From a checkpoint of a small transformer trained on Wikipedia.
Size: 14 layers, MLP 4096 SwiGLU, vocabulary 50116.
Architecture: LayerNorm before each block, learned positions, biases, tied embeddings.
Training: a variant of SOAP for these matrices, 779M tokens, 3180 steps.
Each number is 500 + 40 x the weight over its row's rms, rounded and kept within 0 to 999. Layers, rows and columns count from 0. Numbers have three digits each. The size before them is the row's rms in percent of the matrix's.

# layer 5 MLP up, 4096x768, rms 0.0692, rows 3117-3188, columns 0-63
103:467483522547464455485476454510422507509451516506419554498506399478493481545537537527495587468542519483455506459467504517500481495528566481591478532531464449544483515510473553553422567487473531
092:511458522485562440522512480521518477441449552456514509390536480431499505452503514472478473539510546566541451504483493494495556486561561489449530532474421512515564533506415388506584573496525455
160:477477507439540510553546420473559543478488505553456490508538510532513520538495494381493435550549468480519455496577527492498471487540489490515493503512488516511519476517499488486547476509517483
102:534465498522538506489565528493466544535544444473486484511547570507540403458510516568604412432481478485464491505509395601494495507498476516469476497467550550553554475559501474567489535516502495
098:481474538515504382414454543489516537516573538554528501514467449499558462475532520527549521480540541481506524486488458514441491504558461520455484508531582508489452480513475461579514435554459421
109:448466485462435500563507502524447533570520547471433475483496515545530440477505425447532470525471452552583424514448466535471427466551543487453486480487545510521548543569577447538504570517478471
093:576447544497522483518517500457505496555504469532571530477489442465541453517538516538488464532466455507464461480515463466449498534501452530409507492399423489394513525508525467460464503423437517
093:505455569494500454485498606498499460476508473484534559550526586508490472451533500514499579505545501469514517479513597532489530422465471480409462497495465502443495545434516504459491487513479460
106:444609500521456441519441444570516467486536533535489589546483555546432539517432518513527495492486490496474537470506464579477467542489457441475491585496549560507447451475441505572456458477528543
105:565587523503521543411507449482404412502525494614488536503481500584503570447562491537442559537569479430510525568435422546496532465483465453475432508464544520521523435570531522527462527480447432
095:509442519509511424566561504509503528567501500509463521532471457459541461574477478539449499474493576472533467500484463497481574515537566544545536519466530525555525530551514501551471476506537529
103:513511522446501519549540390440495500527485465473447533565526537462483527509539504538530558575550381502480475498488471523438508515420522505555472506524527490496378472468530512472508479476562502
096:518488469485432516489482508476500516483516541492498536508407509453445447459495434479493499504498488502541509547414494538539525482499512521505508492540438519370509543475506532548524468503443484
091:511517512513486483517468581556563570479485505491433477586508506512496456506490445503497504501434469511510556498493541502457567538426450492507535522515539514515513516524482434570517534489570438
098:487518478552553550451494465452518484576525490503514508564548446516514502479455513586493527554442562468504512470539542450488512511538511447478436447514512565455535528462531490471486499495456521
088:597467446468431470495509452541473538560512507474427515552488549556526582508532565506434531476473523491576438548593521571540434485472458454558502486537492539486478466470514462474491523550469469
089:439491458499565508566536519466420504566512475531519479556420459467478518522539495540413454514571477512449439463426553428520551446537517558568566438488475433516524504537496536488508549562516483
095:439500584533473545543456463492515535458513492485505538494561512468453506521551539510512513534557512465475432504452449570558568514465535440490484469543449474530573477495430527531486488511450519
093:425468428520437466446507502583535473473544477417518379485550499557482490494522513558491475429510497467485505543555511527445458504515489489490399593503499471439429504462493525552431574539541533
086:485535437551484549560413518553567482504476513532487435452564484517447445514504547540527510553514526534486478512464476419481503531564473413512429461458582441472480509547521473500507451552535550
092:454481545492534474546538457478531493440513534504504484511523462510511485544514439507485452571521581519543486497460474605528479469489528486479528537511499500521491469460573526535483562545537508
097:547432524493498406516586511458533482558482528488474461518500446460547461512534495493547531462572572516472523398462553499446518499512587424577522529562541445528559480502528506517498472449502507
101:541485587526526499470467491461508500538551434602517575470498523531438493498498544560473530516458548506492488474508502508453460464453481499547542525534521463531534498508502485480464495516466524
117:502522437452522434526515543499496502532470567518455490502459436522547456509505581491400524492529521509485549493474475372469589479527555493500500523437466482509527528557480525528505475519480528
097:426553538503516541503448514480410500541546435487519603519507474552505421534503443491425542457464542481523512490454575478555463475518527520430372492466492567588483502413506457447480480641470542
098:506504527440530486467529533544426510483436451518485451514514543576442498474480483460491509570500483499508470491534610514519471509455470546463561538477532452410498562527496461524524473489479499
105:477490481570518506510570513457477521476525497505462537520525541506492595507467454499516535521431498493494461508499449524553497522503494497473487467492394546504457490473470510537535494523495522
104:533512505570427447518549453490481554478556461497505434500500502464507515541467479475400543511425543508428491484477496547565536563513506529445481549450496470514436467474432465545486545480512479
104:504471506433435563426561499505514473585536448483541558432529536458533441533438554569472439481480546519568495490511526475483503463504502445511489444567517506475485510567508496501487515505536422
141:492514622526495508499506400482567482518543461471483524479491511499445549511454534479529529490496545538516531505435525546521498463492494531453483548527495489577543523520457506437541457510419515
100:483445479437490545519493511525510508501440454468454508505536468465529522539497467498459509468522514461476512491437447468436516451536497516428514466505496506519407483463525491454539527467503519
093:510438488533466510541508489469450510468501517484510509497474569496497528520545542476456552489535535546505460538496516500513454447495516466541496496461445473470406579521487536476469542433421519
095:479447407524467530497483504557478478514486454481532463486546538492505505522517520541449537492493439478430554434553510529551481509506600585548552474474531521430490510585497449481519481506481465
099:483499524385515471540549449531446522575406466488464492458509499514495483498517473497506470522538498528477511555487480534494448496532541498536523542424571491523441447541471515543469488445555506
140:515493590512527524450517512544494533502490459567552483475446519524512504554500459440562540536518515477530435473493506440454463429449521490491574564545506447499542444511413534466533467502487508
104:462567458547437565558477495467578595451480507463498482517543485542481529553473459481483472541509507566534505554511496533489534569536526526548509481490506396468474497537464532478502498531481524
095:460580449512508576455492492520426462463548481550456486533527477519520603500477490467478459457551477550497539490468392430506524483439466530498498444469477524535421451474493511454433522475500458
100:559438519455443514562499544473504523400404449503510463496546386483509504542565549507489550598545480504502513492477450475454473508445548463444515387489525498468544540533512505439495517488532541
099:548466481469497507468553506546449499451463510417491518487429432543567484467561449533533423505492498464539500592537509526505501499512438464520388538577519511525495503549476456535553542520494509
092:427508512511440430551505443511496475513508528479543492466538534562359476398510503487446481559522498546538469575465498472473540500507523536498521510507457474479531542560509535536513498505437470
101:536509538512477500499524493495481527473417484463498587434473527507553569505456507548506514491520552498546489423439495475636458586533488503524522518559527494576460426481529568533541472488543598
125:550521482471527540582408541568442555509503549441487492482485484554527538502518494473427546538541494534476485509495463443459469577534534453423504483512514509463482494496487445488442471492508616
095:452607583477541415441503539456553565534541489472482504524534470476480557500518520488533488485503538499574572503467509527487499534506501495545495415474454513519495515541504497467425476485530483
101:502533464493475470490485480518543453544488561476524492468444490454491500519473481475462444515466545533489563449514496471513528558542509490522564500476561527530514462510518499511515495497481530
083:437468533445449477514525518447524483466513495447515518527506497492467551551539490504563499471450434502481443567471529463434539494510481519486504492524505597488452510516458591545579457452511613
096:510536565575518465500496508459525500557543506533541548516564543460567534570532517555411542520466556437485502562468530437532546468515394537477500498531474542541532437549516537501510516487529450
095:526514463430512450481467443506430549517540502451476503561563519525443531478501497458544369512518492505498458537474413461477460517546502441549482564596544515401475493492524527529484562580517499
088:445553456530477514486532521469523575473549471491497500464498455496482575543477550467510528450529499449509472487506497569511591466508486445494536495541456548394490478517438577541523482555577463
099:452481479485521491539554504506446526514451452506513390495552488447531490514504506524432467501440446531484476505479418514474471532521512566460468493466389551555522579465496538561524555483444514
105:461409499545488525557573523544522480505462537585455506540510466510479499532435459491526579538562452451506510535440496538517466499533460448488513470506453485533494507472496552591490532560451502
105:472438536476522561470516541503454438503435482449534479479569570544513480537548528535564528446504428460537502556524500508432476570460472488482514463495477501551584548507534540486467545501530528
107:559577497556496471484442461493492500557459472465488459529538435403506507496530476415501508487596525550478457501465499437439560511506578513412534425426417563471463509490462445542483480460513521
118:478482518516415437547482559518451495469453552502501538560486425494496540527487537507472549436486581452517473463459434527568486489443416494556486554447550525484498498545472504438535450446471449
106:459512480521456486501495465426510462501593521503427572543391524476494556535449475515533533475513516510568594496510488541402495485531545527460500438459474468558487454508539470496449521512524471
091:491586509594456483494497530522461498431430503543433528442596480510497554579510496530454522498463457456502533476460481493534413503451541526476534501501455496492430505547540541544530480569556478
093:539501451515540513443468507516531501527521474536464494491494530485504478453538570527423532421461418576476448528519503478480513510493503524524467592474497511535565543487528504510481492460586511
097:524479502541519431511538534464568478444509419582480589571529464544508490477581495497490487504509512545503507564508514465488536515519436492495463451527497520498543451498493504473579446534476416
106:455542490539517575502495462491522610463518559445450549557486584545473495492582465535547526471487478481474498541549499487473484547465517394514478468481527522513574445578501484463523438483485531
101:563471482485491470511542535465592533470440464506444492466454552475457505444498454439583463511568495522525510485462542429559557497431521531528485467478566493476559480505474498465535473507460439
100:573535430527550436516499410437468506449444528497507498491499471513555507516437485432546492432476499511506482517540486528586453475522532442441471449498494537495490462524412494437567427539460463
102:452479469470565531507519406435537519480475442589462441508537489480553493443490427504430536519490553551468599530472547499600562540545555501439506540472446518558481540493505509523508499510549524
088:537597470591402558472485479443458438489525535506447506485480479469513514506504495507474496613536531489481463574428513550499511558540467527543530472470440498525465471496577477536474469533475504
090:509541437510591441513496533436524466507463466446517521443569426500475516444481438522496495455514496482498509505475526490530477408539441445482478461560472486519491541578537455475464462529454520
100:458489534451513478460521545518518460557566502442547505551445523452574470439479474537452460474448480453543493433552478566504545514514505491499481469489557572538488478505479479518479430486631494
098:456525504502486526500458509472460448596576555538578479523503486487552550529490436483551523527468513530508542495525552523551563460505544498529540521533531505442460464502595467513447425544498530
110:551497512425532547447433484456502521470438482491476470510427486504440464538518444454509570534497530500485532517515458565546545495490517433501473471448495411476586504445511463503487442497525429
119:485468469420441435501575542506534497542486454527395459510477504494536577463554491464506497499557430511426562485513539553501502550473483496450527520508533428433490433510451518461536450427503491
091:449444519486493463438470469521494531559554503482550515478452540500486509482449512476551537484519590493539466530492490435445471483547577539496531507488514459541493482451523550477549482485521535
102:512514511492466514476528491440458493589489453559531512526510578441573484588486473467536477502437506474514512509477536498504436498504593565435573527466485482503470458543556521473544572445505508
103:514547580505459477502468475517475534512546595477470463479501417524530464439509568516526512507513496437535553514521534479513533505488475499534460522505480489458482464581443546488452537506532481
106:499487525496501483452503507547485510553527489485493554504491462553473566527502553571537443479475476568553484482512466444536518505485537488508473426461569492480495527518455393489468429495434506
117:548465494517462548483471469511492452540565474515533410485557518488552494549528453578516535522507618569499482535538460449498486466528506459538513459519501544520530531514557502510492512444528560
# layer 5 MLP down (transposed), 4096x768, rms 0.0646, rows 3117-3187, columns 0-63
095:499476461430478559569479476473527440544585537501506417490488500526473554471458491435448488526519485493518473539476584476488442515503603509401525506465483452550562482477418456527518552515568465
098:509421570519496494501563463513548490469465604505471508432530458443513457471550555528501471488433524497533506447494527529522538516447534537548531459549484506499488439508442476494514469514488531
111:549480582532499525480485516540574543557446525539539497437463520536504544507534474422483530536529502479474535480487498502445507434576483529467477453507496527565418486452450536471477527531509522
104:483522476487562460574447388417512471454528465517424523546495479521498463441507498494507568509500459403420499533566470520546555537554503496509563484552547518491537506490563492487453467480564376
100:581502413423493491496540473558527517510595449506519549447487421495483445521492501466507510486532532615484419489472557483503436458521497498426501523494473453515496533531482418552498504499535484
105:460473515453497499511472488484484534460558566559521493465530472502476503420529482533443532470485433519502520491520574538464475591552447559467557466474461421505574507537509503488467565456575501
099:538522440396526453502475562428513500464592549490557418503551505514527501560500562492508552543494439480561535528472495504528484498467433586469484480487541480492449453517512500448485501556522473
097:468503512484448492543580463468551534500474478410547478490499440450525458566454477575476432506595478458498496490471568470499510421523507514544484528487450541539445545463538590427480469452550495
105:521480530512542469495472499549597502493492494510510535570480566502542450457485552460480543547525481471430486464530473483505497500515452447486561469512547449501593401483476443457504487501510488
107:493520427503496460486567502453511479488505511623519509500537534480504530540540501529443508550421447461548544504482500457590458452483537522513452520446552546504495507522453517536555487512543517
101:487523520553547546534525484466521485466531471507489522502523485459491517495457542396534511453524499544526484490466489495484577483462460577593532527530459469445546495538516456503526428452496480
099:466513422508560476556544480414500468450502523486440484532509510489575480510555407493456450504482526495514495489402505447485515591488453530447492559513478519568443413492485497428537475560491528
102:461604572470506554518465461528575521540518495539498498552469501503528414534453496428517461509558528446497533426463472623497513456586482477514509500472536518462509568443487516540487487559535519
098:440478478501477540515422613484497457522473466476514445520489463452454508532483455529504493512487431455573479464482441564504519492457599513453468474456451545543517512494541500502463575487541483
102:541450492449510544535563569439500495549510487500450493511496532516533479463514473515517573480548525520545555563579539478465526495486500508521596534522485465499520450484494517568494526496526495
096:525455393421526403504456460519516453515521461488505487489512520481436515495525516474479528523479488478433506526536546481475493462505546477498538492499512543539458519489439471485545455457427513
098:498489534551524413458461490496516500497553493504550518533523423482511523432538557515515491479515495537454476549501449417549526489504477536520552488486473527521514505430461455535444471491518475
098:437491540536492526471537473478547528536558459488451474531441533519508523484495510559528430523428493524437467417477503505530461472474524523492516430560457501532494524507459448448446540547484546
100:439530527460494485502514472478523512543493475464512435526428420532537536438519474492514494585523549466571517453477506587550550492454495482499525485576514508465438544507540473522509501541578543
094:450460482570494540506517452501512442528509509503449455446422503438553559488481489439473530460493486510527457508543525497502520477489538542566524518473492425420458423485563546547503504440486404
097:491440489608554502514480512449468478467474449483497614544519502506456538456421488540516513456482479488477483503482514505543465482520479538484526468441494486493480498501411568479517561481515514
097:465511522538462451461447494572518510510523469491553517497542513499479519411476527480447432497522448513522525562521526530456461481498463510474524453508508561538512422476540560491505455528432511
098:569480512447461520444436491489609561448531456530493490479511504465518518482433518480481563555528563454497520501514468423536487557488502529502460474526482466484498496461428528494477518555480520
104:506417481486477576506521581534521509482460545503464563479539508456472515450538539542502535489580435442558483533507519507488519426538527436521500485528407610516431592517512453522525432561486439
107:468455548458552519506488491455521544546569523595518546486532516492583494465498471513519443486515493543526509594524435485441529474493536543601499483532475521472523489576570481464466464441567543
099:454488527413511500473502454504386488496549503478480464552560540532510487493577499482471502482447487526466493490495497476464502513535550536453484496520531530538529509637478547489482464473477545
102:564485430448511494492473499496533564453567485469526510413515545565494564445552504499500462585448543446472503526526459449609551540463456459488478449429551525455576444499488556489424467489549504
099:525519546487519470406532517422555461508479521560532551528536512445466540514511515511403514469501448491471526510537465527582454520444463537453490507480493432455513538522488549496501530482502501
099:458586526572530528529568495475505529461505482511511550539594482483495494504468482518501531540502427506448551564463539496531516476511566541471433443508512588483471496492505463446593572487547523
101:468552553559552505489417517413522428501535512521479493489493509537502527477512531455425520502506511557515571479502548398433601457520464510553523470496498538546528502565383528530476459490513496
102:418489502503538514563546577515447447453496567539488513473516543506530462517498530475478518465501490468584455438491535436459539480549493496542534448518508553470405493421439429477482453462472483
097:479498521535529516493444515479564563458569506481494530472489451549464473500462503522468463533520464476479493487528442536480523464502458536458461539471529535521468467545558477536512463518534433
103:509454501522475506467482510467560471481559569486519451448405508522476466549491576537483534466475419577488526453431504568527543494513483630502543512546512488448472504462562476498512505482471466
100:573534455531507461524540540494509500539559526552527472442415515520523557524522483546492539471441443479567501509511555456531494567540453492453524513517476496474522469458530488539465391465515559
109:539565501441501481528518531438489529547490553452504492548509434479545520463476539519413479386464491494425534478502553515571537549595539516530449422489471549475466567506536495573548556493518471
102:450491444453488469471477493521534464422509534387433513508529560463475441478553520467532531546551538505534451524495459480444585505417514530499526570518537514535520406544507580554460488454484548
097:531463492479544454453496490543491541529474476510467586408542547516433469543424482531511525512484500469492480460468536497485536473511476549436490487549524436554516533459524479543461532504460463
099:546462543508499460559587591491509526501424492508469489468495470517466538505481482539487576458463455519473484489520493501510510474524535511479577543544485514485476570487517520479496535496490438
100:528548544503598475493494510393507525444597559475504496490550437520517400551492464558530488496575547496507572486538423453533483531477537523492527566512521564484419552495456477523500481480471505
099:548513485455511498480507515499474525494510542456547502479501537578523493470489445494566516546481449535523490573464543520548454467515538481442517534489520510531505617495464544562499500466491487
099:624488493524497519520518467494528442417441454465418507461492529469492467469557482491465523551527464458499451555589472474549521512495548542474523610495495533554459481461510422555513507505471514
110:514535546549481519508466522467521519557398515438516526465529472534464514526426472536515437428497552514468496520466461535554515491496430555547479426534459446474446542523512496507521540443489445
100:492482502549485577409490515413572499535548519571459479502525426457506407543502487481508555507451506581482514549481573520499477485599519463463502480520486458462459580436493530475484479513447527
102:477502524557526572435474549479508437595494497546569411521418510540506476511512497442420515496489487532557489516493497493447472468443529538526507487465532531517516541465572436531486457455453530
093:598451462447433508515540467431462470539504524534518520484561540539463566434586517530454483502503555463488492518459487498497542527444482464501509513563480562510513454450514502519530478482456549
099:545476509470513460435480510473560479491469462526484444435501574553536432466491542515418459540549515514449474496503454464528509537467419424490573510468524542523566642421486470495472465458505517
099:506443549522553487490554590554483440521429472457486463460495540546468495517567470460586549379539496463481458503483486500404530457522449448508518541527422496551423449543493518461548528444514544
096:425552469513437436402435461417451491531494457508478532502513553521471504542387464430507573594506552555499486492429441464534462540517434532477470534547534486534516425495562527485463534500462468
101:489484548430520493559466539473510521534548455459452508563492523518487509556508487420505582501512438509481519486489510456463493541444436485540482517486480508496501511486498559523499442524417460
103:507548478504526549509510482529505517499431541482481530558514422449569481507462576474457549539466466453503512498532478441458546604509581560507501476536451415475507449563501447572462435467492476
095:463563471547450471534495444476475511446539541508540509565476460428587572502493500501530493465510539492531495474527480483574528426475512420479547466550528473472393451518496520491527455474436473
106:596502400481479495405515579496485525482571482524511447523483559473508475484441444485437488474530492458530568563559509548583507471488518476494499536511462515538477516503456579469508546529460407
106:498505525543509539524516521486491513541489473523426517479490540589541445513525482519473437533487429531473508562495502488472456539489463480594499530545440404521517599418523514523489447556504535
101:549482530487523532516588538528491496469489508500469528535502482469528553539502484540541515530483488525553432496613556431465434498484461469515415520476585527487466541456493488472557572469526543
098:518501471507596551510477508517496456453531520506517534484506465412425531519480470470579537520537518494472590522469415486448503461468550489544480529541425500500512501550580533536499546445524452
101:509524517458528461516609452503532484495467507556478521452502541473496502479511601481404456467483540612487528534534518555485517416504523432465549558461508517446513425485470524482545541498484540
099:524513474488528481509482514444496447476466459483521509458487474514554486491577445440490564542493496532524557509475570504470553482478525514471485469445518450530557530514481500505512518453536555
101:504434412497567465531516454439532547502476525421430533587438516483543507459507485486553495581558485512484516579533476504558493516382476443501525468399439456457474500519532523513577491479538503
099:513575505425482477476468491475526520551455507535515522464485447447523484479490476509530502581479458550426524416472468528574551460556502506496508493432582489524563521482506517509498527535532593
103:528517477524466483530492487484557506442581407471531423435542538509407463490451430499558484520450487544543432468506415504478492560527422491468594592520488491460483488459464445490399466504446487
099:461496506468573477520510471496443510526509521534543449511418482546440455419499523566517498444501480536537545523491489504470490498464468547559517497519486556493482528571453477488469510570536496
096:496436482577523510587573535484466559500511491468523516500510493473492530483466467501544439476550508531477532448487434527478465419491512525415486436526525457505488413398547506515541537552511368
097:515435523501465485536567583498548409491573499536488529462541495490457545574581482449566466567498495469471523522492539544456454493551551462525397509510492514491469515439516511531446451572455458
103:505490479463529463439516491522552507463464498488513472465451523464531490445422494488474425570541431499497465495447499457530387539427552425436488478495532425484503531527549486535561418544506580
097:461528437508605528511464527532518569506538529544519505533474458523488548506504455498493478558544553519521483507465489454527513470450472470451475477464527540497541528579552460542472520484575502
103:456491432447521397536433516524528478437620497536469408493458439522513573517533573497544563492428573448535426566540468482535509466468436429506546479498469454502538433481558547519568507537522506
109:588425515508477481550519516465548524488468533505486476512458505461498539572470533491466490574496528443524530484498479491455476477509562526469536525519470491466517544481505463522533503552514533
099:518471503499462435513499585556481428499503509481525541480520497501459440456457475478579550522497494457403517475488516500509537465556455552496521508495475476511544534554416477480570484507465460
099:500495488520584475490416438481394519436493461473471424492447565508513478497572512461490548504512567528479475556478483515518476495554508489512482546455434520509536557489506454450524482446456437
099:459524486524468591513518526515557467467528532494467505533456495483440503463519478513502440452435461475495429500497545469518515478494475511473534509510511471440533486521497506473501531546468441
103:490506501508569574485528500562512474517547472507485548478532481445431479477507498530439517510517521481483498498557487465472506477526495484538455451538544583547509506560497431485492524547485566
# layer 5 MLP gate, 4096x768, rms 0.07, rows 3118-3188, columns 0-63
093:511517532523504464530540526524496492528429536498421496540543471482550461509435506495498534514551474521555506495475572478474531462456533467505493479502518479500496497431508505555446503564488504
165:531470481419518492540537463495524581473507497517432494483521546441457462474553407515572461541541511490544445500621559518520501498504465552525498574475483529586531474448466428482548457554514517
103:522467442465523496462489413549522528447536557537562452551549471581458508494511503475431511519526497508473522481478567517503516455451558532473486556524458392518467449442483513524542471482489514
094:549502358454587510466510442570444480509610506535567476484541496497561478574519472480558478469446578554469514562531558485534467477478533531533569461497538455572512454536521534455449445510554464
110:540511494508550489452533428573563492543599517531504516529487444499524507526495525547496451447450474515503538488489509528495508512518450540532545539414525508520496510453503489425514528590449505
093:507529521465494458553439446463567562495482491493415561532533403537599436528489521484489476453502491423496467459495485554542467558482441494485484550471489439540519505469452449509470437491484504
092:477514438517551510548493415481519386418488489538388455528420524485445527570489366505453416430522510473531476449494487531469474547505493495544523506548501508533527475522497416493562541510525482
094:563512563464491439464541473459522521532452505468489521503524473566561502514561460522513534544446537507486495584467510606545570526526430521493474445459507434442512514460495454547536525509445502
104:544481517530495501450594542455519484534546557506491556513492491439508454518472556489555418506490452519486532571557541512471550470496550447541576494540503504550429523532511453499556482512468563
096:532554431537545518521592591496481542461487480464552460456485534530521560500469499540433532495553460515446492560496430509426595407534405550541527382488533489499595480463513487522510496477509463
104:535460519460511469510525457495516483580487543519393481507514515502435518529553533490502521509543470521455468507559480501492466544445535526517427531496433494512487503457521460523501479535509580
097:518491484497500460475495532523477415501508535421548480494531526519491498602497482562520534538464442561454520460553454445434490527439543506514455444506553498619541476470553468463483528511506563
092:486414571465505456498515418489425475446508517514512462507482497507488520502499437490468419484495484478423495527499471536554500526538508529605474438554538462494548546556512501492587448461474558
098:492510508464495529477437448520457552506499527466515586491524520496505461539528534553483461500457459510424469483523466513473568494522481498522488520512471501548435457519538494502580470463538519
087:538452488508553570519433499417429421387491484575546472542526556483556519512456425448487527485505520553498452508517439516468505442544526512429509414481541442516510440483533423526492572488534469
091:510583581516464450495567464505524492500501487526486479449584497492503541457497470504452569540496525451515488468521485419523496460507508480498569496508534557472516472558499550515398492460468536
093:474491540438447521509504361468543544505522420491514478462526524510501526508525535456462511563509488434521482507472469581565496458498558522516445507466496538547413515492499498495527495497424516
096:462514524533488476474530426528493550531546540449501446504466442516516540562546517500510495481553497482483523486548529545450494473513485444463477563473490493540486478508402492536520539529454554
087:494534486527534479514552508449498465498484493520480527531481497521407520484453454528559479506499452469495492533502471568548460472541503559489518541515416491519436554534471462404519530531469464
093:551493547514447497485546496478544456438513486527445465548422455479559527530502489477432512495551538432525500460502496583488465467511459526471564557511483492506451522479534534516510407539552482
098:505533492515498562507395461532456454441450493501456519465523547521503461479498542485486447501489505506526453495511509544464489515542464526483500477496498470522461472501493472475493501463465495
105:512506545504483535528546487469513501524485478548526524496430486504513570495506581510521514467537540540503517511487462535493493491479487503544595505508534485495500478495483539548504568463461463
113:481534464514489516466432460419486433414587449476502427564525518456513585560454440497544499489543523525483499445563495498519528516470505529513560431501609410530519449539482513423466446460491510
094:465521474540550502467474502461563529502469446485497523481465499486451492462506402505518553558491516504519452477543574464516600600483470521433494582420502560493493512493456434527510484538452532
100:426464540483550490518539452493451525491451463507456494455462464502429474382535499501465496521501561483445436563579517504554487518493504520507533511492488479479511526499482554474460517533546520
101:499499477466516547496551502446505537512545490438529564524518528514496519521497499557474518546450518464550458528527446465542459510545530534505425467493428550487459485483453555496528489580471507
098:495520577520533451504462525510483440448431471484462524523467528492535468519492554531445439536444579478474543522433511590477537488508540533432478555491521521493548515515568506499483501472536517
097:478532472474470560446517503458516485548530389418494551487524535518535507493445519557455527468410515525470443490574573483494572484483488516545483482496500506525525505431485557412577545470447560
140:496566578492576491547464463524542440495568485531467506468491512533470488450462557494494470514502536492549543532541472503519461475469498581552473500519545510505455516459502447499471476475468494
102:516498456482529439492509464569539479479492422494442549497429486523510533563574543466458528491538461465495504480513489578480567490505460459520555486420561545490440538492472452580477470581466522
089:445550493493501517556520535476548494559475537484517430573549506406494481429531473451498491419529601481496470522481490497461476467487493499502504509466437509460492528458503505465551554436591542
102:476407471500570486474560482529426516485445501514478574511495477475509548504450458529482481533535444443539476451458475491533448500524491505486460411495486530547480585495469525458479449468457533
095:522536470550424486527527485487470530550554385503532493439487472521501494507452605472510469385491554525468441534426485460503501499438529508518523497542509438505515453488514494482578510490499597
150:494517496421455468517489499430535472549489498444517467520472421490506475494501515509464516459437489461494517503505504480510490541560506439538441520511499465446465551500582489497497555478527475
118:466427518491512424385430545570466449438499498400441540498541527549501442498513495514523594518489507521492479519528474465541524474456487466428485558539509585515497404549513505502463492432471467
096:481606529543458525496497502422506549540531469556477520475548419518523500584516502480526546502531459490484528473502483523453466467484510479450545523491449482496411539583499495555522465493547548
100:536524567552525484595555444538513465518554484570480492558496448527510391541466480472521475454472530538511502538530449559521507507461564471504530500480462480481560457476468447420551519523501476
100:486504519561540517535478431465490494476403492552450491543492513499494502497565551466558497558565464509514489520501474491515558456535520491488488474485533550516588519490475520504482451540559463
095:545464535550502503471502518457505495549474463541493463533453504495611593546479615512510548428499487447461480453512514506443390510508498421502456500468548597580552512524482467479412523541596489
100:491494495459533493504535479489492447417499505564416538534450514537469477548465464513543562453465512465493480472473509522567446493478490459518474449517479563476532464485460496556426489529517473
123:558559509520527500515451567626453538517559519512521540493442459554530568527492470485449504486530505597520507463507493472490469553485480457506530566457516514433544478496512557514462533489458574
095:475512429529487490514454493470370514485530500504495482458435510483526529460464523489471501464480512489477523486528470448563422442439517465601457535539432436525508482497491417506518463497536559
102:511485460503444505543448509453455551482521448493501482498567547534469410469557564556454558516436586541415511543467467451462487507445481589452436486527464518460477508477520453480485462501460396
085:486501545477492452502513553492470508492501506434511538453503477429512582510483479453478494405546474485532492557479521511474510471496490506574487469521502618497453503530501530493534502489455532
094:524462530402409491560543512539478503480536523515441407538526457609475517534430405475506432481506550535472514449475552520543523568442535460510525495555466481426559546496511540496458525505504485
092:410499538519524587541566595521498501507531503493452474502537459529438476505533483478495500470430509526409538471532517543560551518425503549477515473522559569533525575503496460546478505489531469
088:433518450504471531518496419524467492475531557500484457509504592587592503453505484504428551497455438513488523512482492533523542470487512500483609523477474483435545476517505438435531526522513488
094:449580557533518541527541603475514466507475499496522502492514466413548510477515446567491513480388497442510458574479488474502426504426480521542533541495462469513523515553515520465595435553509577
102:519499468504501535416494532431494464448480501518519464496480484513478426436559529513551440504476526532501503503525465410477558469507551523518507469510488529439572516507548495450585421452489562
107:457492551423538510498575570453509469547497426469431526533497516537462428446512501571506515522537503434448532562449464471497510515492433409482531461529490517544557551385521583535423444510565478
106:471448479516480499496477488534503423505437568483421477464509471467469477503479507426560497532489492423457523423529488537489517526467510528576526480534553532428485464481520546386543454451525502
102:500566526474516522504501530490552506409479509437405504452507457456453519481460507475492491486492496495557478482466475453451473559506519485488497445520486463476489555488489555447535477489472559
101:456561490560514483523436500472509433441496476491510539505519541566519478451549502545506538551473499531549487552489526556485449557462480513507529474513441548521550479455511458502485472509464495
086:480544517531532529567454484467475547489489487536549454510471541530485508550507520529514455513477483509515464536560546482512492543490480472504522457453535504461538453476446447503482547461465473
093:492449507484474623495498518489505554484572452512407476512540484529554470477468501522524486568505508462564461490495544491533495502541574479494433484492443545476506463450506500520546505450520507
097:517586505520526418491496528448509495510456502540461531452428543526540496554578469437500546515482513492457502576533519506447478475443510533533476521445468462537536552495487529452516524469498454
108:522454548511479556490458527503547527442518576500434485551496586475491521433525514520538481470523513516536545552509484537483493511456498479534508459501496495461517563557505531488504492474493488
100:467557549484458492505503524502521406428442505522489562513531508439473515475467524535505509524540524504451439464575534496537521487475481447477469499526594405537543458476461530492519485536491459
099:511478468523456544488573512449462459523473487543575481501483491535430492493529473510499506512426513526495503495438520482513530511498478470605556531432501448553519493501538516558503495431568587
098:486501451510544524500548555551523541505534434418515581511541502536450505499534465536486435470490526526484481521453577480438486513473422509525582553479581553520519504462512470505503549511511404
087:522516446558553472585480448435512532549481513522567424493522474497449497545470473440453483464509470524470569460497488539436464553492524534543498464533430542532464551457408507498519505530526541
088:517451538474470530498495484432546471492590562527469512464562475538446511501586587456449447437514504524460583518555520479456513509446478520478521509501539522532518498497500460519504510485504517
099:569530553494530453557511482511581494544488424478500481491557562510493476441535504488490473511495518435510516467438501486515517495472479539535449498561454518462539502497500512419458554493524437
100:499486529440521490560518488506573414574486547535484485485533561426557495522524445498384512443520436527532501480532524585447500494542497534535525486491533460533544409558561607431477408507525458
108:514490497451517560420509504528525479490509449501495537489481567525544501458564499558570506504447433501465482469490530447580487493496525558483485439444433451503465533476488550472598564449481616
119:428567465441443475488572534515517532505480441430522517522522481507460468481549516477538492549545485541502506471500485553524454462508468512460544546512536467508511476497433513510510411430464479
090:462482479557448553507434454513565450436583506501494497509478509474486511550429503457540429473511513517544512517479427462477527498517446428415583486451517496515503457517603505478469417505574471
100:508515500530513538487491524482528470501457510485496516499510546496522512461527487473515477482551489496517545518436540517511476480563519549495538577476405430536484482516534429556460450509516467
105:502482452506553574490538514432538518534523447568523502440453490517441584531476511507587422511525588479514501522484444549586502514541465475468473525484492430498438474495516511530535559522493434
107:445456518533479503483520531462398471543476517511532513522488542511519496510487522506492491465487517536483493512507568431478497460447526441457481416527530462480520528552529453479435543453505470
122:534562530456534449545442566513550417543496449442554499439496488618528499493552477528448499470508554469519476599514524499504481424460555413521531539517543511551487475501475448479495478563495504